From a checkpoint of a small transformer trained on Wikipedia.
Size: 12 layers, 2 heads of 32, MLP 192 ReGLU, vocabulary 4259.
Architecture: RMSNorm before each block, rotary positions, tied embeddings.
Training: a variant of Adam for these matrices, 114M tokens, 3473 steps.
Each number is 500 + 40 x the weight over its row's rms, rounded and kept within 0 to 999. Layers, rows and columns count from 0. Numbers have three digits each. The size before them is the row's rms in percent of the matrix's.

# layer 5 MLP up, 192x64, rms 0.215, rows 162-191, columns 0-63
073:528535511462483496485516441476444508454503491472460469432511568468534540490563470448574548501526547443481519527522512592455567537458505533494442511481551500477489472467469502508476536607423502
088:405527507515410501494437463490588566462543479419492452497516568565544551465529496493528506489468552490519499457521463475433495480434497486499544561490504573556485509496466494520495473451503516
088:471501478506389489457485527493563555540563487466498493538458494512526467593468526446525518513514483414469534522467537486513501522549447435492469358492471493495546491532484496471492509478457511
094:550564494496537555540497520548462518499531499504469432561502529573500443567532490485525464514465543484434505471499470462481509573547573465544518501470487478448496492542461555533540469523466381
111:556536461537515511473549356526529499466531559505473512451546439446498480514519512445453489552524538552485476492472515536499549485462593489503542521429545456497505525480476544470492454494442483
087:485496510481552471565456482521462491510435528574489438467395486472484536502532497455510489491473548530498512519509523519544455547473516553526600571481566494442502517469426556492502470471477426
134:532446497505453503405497468488547498517480502455492453505523496469468431530435461528546546518535421504472457511486475489501513514524388570537423478524491534464556495507516471425414510510536516
081:472456494473429480501497518482478501510433445511474479497482381582468506503440474468468530494530483490474553529514528497386501537519509480519509517568555501520476527485470539462488557430420558
099:500551456476508568512459543520482469535478487526528553518450498505486474477487497574448502459498539544555452589525491533503442439499492510400477498562510490553445528548493571449561530446500458
072:530474484471467476478539462466485493425530588474464538557573491515515506541501460519473556454540521433534505503577498433530434520551420535459575454476532500519529513533535552518476559522514494
093:531580519469471491492553594477490476427537413519500472543420521429532504476479525412559475518523475447496506481502445537505523513580491568512473460502515514523467494465486469485550553479452495
088:528380502408526505472467512465448539573503488499497460546484477433495494503460456523568479472544460436484528416471493475506474536576539488494491556509478514455479529466546488467516450494503429
098:560492548464460447491483434468460513491558527517522475481477467450556537510574536505538487455489489548537468468412508480579457414536465487510451511455576518495477467479524543521557476444485552
090:473493541457492529496558515455484504419511442542496478463441525529602479531542576437576480534516545498481528521514537563566496567542543500508597485549481514523513470502511452549468502509491507
094:476535484553547480544494490467529522467450440494470431481432478608450424491525474517510522492494515508460461415567525522567507505485508546530460468468521512519503542492589585476530461472509481
094:490469476506506483472541473585573577504476503468502487481504480493529488444475518526537509496508464497548425505509464551409480438477556496496454381505503439427564526445535541507475541487487520
079:462463523484463542525450511481555530478532506452530594534541486504509465509529508560506540446561442603524522517514536414453496476529528496524480497520462528500486506583527554504587451474558503
109:588449462581513524520513476455538565576562458512496507465581504457520479466550524566479485501460500515507496479522545427429552505475533478527517455461471516452456513459528419478494514517539537
088:506521477496424509491460473551533505596516556454541496513542469498512520529436496560439545468573511489502561515539424477522459477516503458527471533510477449543552557531481508525492473456543392
041:508553576506551538508525497572532526476452600515501515491498458504501418499533483528469348508560458468473534523482506528520545513498467445502495516484511530444547499443492512525525482501551450
089:578508441562483501507485452478463459536512603532408506526483538539527531460468567428484545530480458506492513528469544563533574539538477527502505497545508501516499501496519400471508476556461487
093:553515489513538539479632464523489567473476504522483542488466552467546486495492505506510493550462538523539487501521473456505463496588481575432501512503494470522503481490568514572543403504578474
122:474446505492503458441509516514580531555525543513513522557507465464579476518470462412531525548508427440461498473501551512503502435483507564459429497529483529551493491439492563492527506484422553
084:500485504407476519538502503521559556491552478490500467444504479511497554491452526439520489548589420503490437453445537497570501427506472548540493522543493429463513484539509526447541438480448522
097:484534486576525556511474499482496503482514496554528460420484449499420512537466535516456500448465512547498458606514498469574528521447534469538531500478597453504516503467471532518473566467535428
093:517499546558525485482528501501493446484484636508509482604474512468506566488497481472491507502436480531406467500515420519544553460525511510526479437519514510499479575467526453500505572530455516
109:469509477473548551570531499503451501467574492550558571475540480448568537472450487554499539467519462474494489508541582457510410414526540441459473477525476508526522515552518466515473519533542530
097:471508492465412500495432456470537493563546539511491589488521488475538535402486509519488487434513440490533479493487482456455508482525422495443488560559544560447573484504498477451505501531471552
107:445429484503444565461557497500501475512533489488431442476431457498560542528444527461521467531459534525457469471522589479539451488480541464501516517433479508537530474483396549509555479472477494
115:491497537497481443491471520505529499496435494501475542523483481492503450478448479485445523547477536472506480522471472616482433482458505382490533508440465504548477526557444580552523512445501582
# layer 5 MLP down (transposed), 192x64, rms 0.192, rows 162-191, columns 0-63
082:435473485432498520537506491443404448570514474496494487500426489536449425499493468490539521543535492464492459494549483481545495519492457477460516541581512481566474466511488506474566451411467561
100:488531540497513507490457447439485466567492502483465419509486553550542497496520598491527475481500484480453508496543539509445550493519475467525430525443547529497444555502414528419449502414519504
097:496563470512372493517538508488422408477602470498551518491494551515454493454526559506453502447504489466499502462522532532457509538582488523526473469470465507498575457459533539502484499486481495
096:460613484470542609460502524540476471428458496502481553481535434550513562531523472481469526486439449484484462533503564458492532438471446538535467479522494542483467528521522463484496573504493487
099:529509541475489457498494554542545489580484475495442534528499484474436481484495591484469496500490498437514495539533509525516637503509600484558462506523478430493576515473464487535472551480541495
093:467537470468484499524415551522490499535504528451409555492522466457524492540448509560442527465493511535529457497487572477566517556445473440431434459470498455464458461449491468485506459461550513
110:485471429522550508511469496454491442518469491457506503436407546423506488527424497479526443468525508460528449444488490492550535498467471433503588484506484513472468508503447542516442524608510520
095:464545497516435554481553475529444468498565512522512456480549455478559475502536488501483405486436561485497496510489632526517559483466528494504501492540487526466478422467579470535488456485497534
103:505496518495485443523473536560545482492475562487485568472462542469515429521505405528478474441553535510504479526566510471481537491539563466560493448483513555516545498449483512390481494441573487
086:582494528465515488495459554440553529504532526461518478546488528487433525479440516491509607489530466501457562519471437534488587441469539445538459497487487449530492572515484483453471462442533484
089:505538490519464473526576501496481518505569490519478483416542486519511500491543507497539438493427551461434479571536538444515435549538504496519554556510490491552539429515440544504553472506429433
092:491446544480533483428516452499516416564500546541483508466484543527519506491480520495477441592516424485456517514490457571514506452597459542449537497519500510475513531469511512429445460508540430
101:465502617487520505510519531518535535538488514546481452587457438546550461443548591508492446436504516487495526496474500486563477493539494523476559464503522451494557575523509456503466472534567491
096:443493481502501573519505504483460430497511470513423488475518414544544490484499485547439498517500551540475471481448552557600432555519524566453463510539531458493520506532528432438523473463537498
092:461537545517509479515557456481427464507541431504497437459563463500474580497497500528485454464493569514517506506499572471572504477510564453453479514522475457498492463570477511553480522409582493
102:500480537450458474470491490592466523520454422512508476480530527489441394507535464506499562495528525508565443507430449467481571517476461453535476420483477478470506492422476493496509460525469563
087:496444456510502413541478495461523542544464492513515492532408522482440442429501482522546452524567462529488516526535497540499490483511493548480426513515504446464581542536565524529392493486475510
105:537483465490505528517503448502502468563448459525471504504473512452475445402515559593514479497523523496516469438542423506530517519483512512543539459518509452541529539459453550433538499517404425
092:479430495495452482494489505462467529567476444546517465527534488416463577486535533509535425463518580449471486482528484429539522532396555540517497535545565457519481534513513495532457472485475523
044:524398456471508533541477493463569502460562476465445545487477521478461524410506502527490490495557483542505513531515456487505455464445464536517523484521470435472523479476470359465501472485548455
086:470562504504517496462526545482462491482437563530497454560544502490505532446516484506544541512562506517483490480419531456499458453476498514495522577538459514610419431517547479518569499496469432
089:575524503485492470521465492558486453530441430534519486493491459410484506495481528516509427495410472438440517561502579518488529461561463468532484504553473516431552516536533496494559448533462492
110:466456503525483480505504530505514531557596470509535482553479542508517469502509432526467466533443594413422511529453460490487479590558472494578486500529504498421514490501465528508464509514440539
082:465544456469511433443556482424423433472479505555509515466451435531491507497521477463528474520481499453503511487495432503565471594513500501553487513426531463485552520504444535556534459474488566
096:447472511523560477534434568487479531529553551547480551486477504489545475436514539453446452514489498506423504502543472440505575540532552537435464557459486503490470539537488405489463542535520524
102:507519578516525465528466506490511567506480474397491546506511492478538450557511546513480501513489541481537445481447582514525589435492461499540449411470509489539445470503510527540547459425502523
104:458537494540439482576516501508532473441509516441497432498521423513469468500451454437485490471493496534484546454571481458472464451533498519502443476509470609584474429485516518501504526447546534
102:501451446503508507550497426494519440498604477552514419490568497498481512513553444534458473431499487492503487571549547549545426480443506520520523507437520511430512542548505527474478451495463506
105:518458519522435564559534578563491467497467527547502445564586498486592476553534502532548550494464459463512491519469508502497437487513500559514530521493542465503519422488535495486570542520497435
110:479533475413498477432544469506477549493540612504490472494500552423574493439512500548534517502481498553492552586459472564501538443539512502533504499516558531453473473429528481511535502472515473
# layer 5 MLP gate, 192x64, rms 0.202, rows 163-191, columns 0-63
102:490452535471488554468480433507490468456535442454453466485489557490599609453524486573564539512484545479518492474502483489531474524487484431435540453596512538521455495523479505503464491475487508
094:495446434462421499514450529517540573487565472398491507453541476491573498524519495557487542556515483423495557532493521525485558525477562476510488455491513504497524509504505506601509457503427499
099:539541478486520516535488525447514605505475371499497535447542465483509437484523453519513546506503455469519505527474536510431490445559565428525511523533508490474541479486569533435542475476474462
103:572548435527489434458517395529537507473540554440516497499562453453492489555510485522485571518484478579472469507507439515457508459534585453496482490515562476469458518525523497530476474529472444
093:551539475437522501490472472547534504476515456508449532447501500509443585526518527502504539495492592540581509508433528547542503562491496507375541501515530462497498417490446557510502483475524490
108:471561467489464464587499527531509549443501492512536564531489533471513534487538484457487551482468556512517464503484531520449462435519549435440528473487525410535444480529502542561590460510440467
089:485483409498402576464515535492519580515467491521504515481535438493453554521448472513512544443581487523553544480413508470452542505519562479500523450502411503491489530481520481480480531491461511
107:491470458481502448480444491507483522507478522499552505460487550453534510534556447502485513475493473474536469509508401502497404481529482522361541488487494520552387495561518511515532490539530449
084:581475538476452449440530463527492502470499492485574499516564514451470532476406450566538514517524435607447543531505491532473529454467546535514496469521499499441509520476516438530443464490524477
092:543465477395496499496532433476446532445541478475570542550522481474516573453441475443589525451523487532420517528489499519535519450517511498513505482449501492497473503431453466462567542486471487
094:570471488430498574522490502509466554511529492471497505466556493410507492481422451547520494446475549560548465439446526446492435501554567448536538546480541444536446522496513502512552494501496508
104:513473535520421492474530395441515487495520504489526521435501527443531572497520463563533522443543504554511449471463529490501464420526503486516456498475609530525462465530537518565562474477478487
098:454463488520451547539449509488557502477566487517441469503479508397578505536453493500553533442530540505528449510450456444568553554518482514521585469549516512475516505528494425480496458480459474
090:446461441486437522513414534484454548458520564486553515454495423467520481512477514560501554432509474540534489468498478515516424477477475560444426479502485538465496491505568486448554488573490498
096:497496507523514450504500427512526528519474452447516531482483500457514515543508402506598533487497416532514472491514495462393406510566510477502492477501446456447537548459541511480564447518517505
092:502521489455467492498497494533501540544487555502526562513554490514473475407466515531549525467520450474516487582424539439523481422525459451544480490590573426516468480546524424505510479503501474
103:518526512466500564447441472438495467438538471456448544471463544507434504533459444539499567461473597512505457610433491519476533496494493550447528463465511441497500478509511532488492541512507454
095:542507435499518481517481496514606489460531445487527514520520475616483454514462411552486512429515580500439454448471453506448472489517511555522518479432534494512454485491499553524541486482465500
062:537473443457438531503502462453547521497488466431567536472503537461532545545470475500510585460535530561516471536490404539513486509528589451494512483533545494537450491565543511480505530579469510
088:485472476444455539568476498518545519474497392470567486483506537454543533567520443531540542445539548498513455539508453453452439465474519421486519429479530479526479481511538552556502514505477450
098:516529465515443542522432482599521515470453421501474540511439498547523459494511453583492517519470557585491505537518508488510460529581517516488511461567500498508497471522535461576539459495513420
108:470486471536486417474469519450562505472539486413558568506555492486568515568476425450516560499522472547475522519509534534509460409442551510490452490499553552552488464481530481503494512498447494
094:507505514469465516568500516536593540414499506477528461504465479548475548533449518502548492502535504529467443534407481470554526380491538508504497471562518443463498485518554515448554494545476469
101:428550493520495492606483550457494500472540414474551520447481479531487500518548507539476536507535521482479492538506442504528465516514558473447556490488626495489483491501512542502496618488516470
102:549518468533461441508531544443522540501517475525599509508556529464532490500512478533434525419513539525437498516462506519522506489466531501499479419437468550479446472485456543602480572530494551
100:541435478513449489467539490437545533525502487447478461498485573538476510526541469508550538479501545559549465535499430552544548528509518501484526457511514477537451371452532495529540529478414518
105:544524503498473567520450549502524533520452450496517528509470480479555494533392544472546494497459553517520491515394495549482540516509523386454460471456503477511452458483477546501508581526471459
105:491498455536509504582446552550514495526500504509499531430549555436515474526532487502501531468572470488512496572533434529451501524534450516473505493566607470497495438513508469578453505571465531
105:496511455530549486467493514519574551490552538512526504567467527435514487514465449543491570518544453549532486540462507486443550531554548415526455416505522440538499458509525461471556518538445461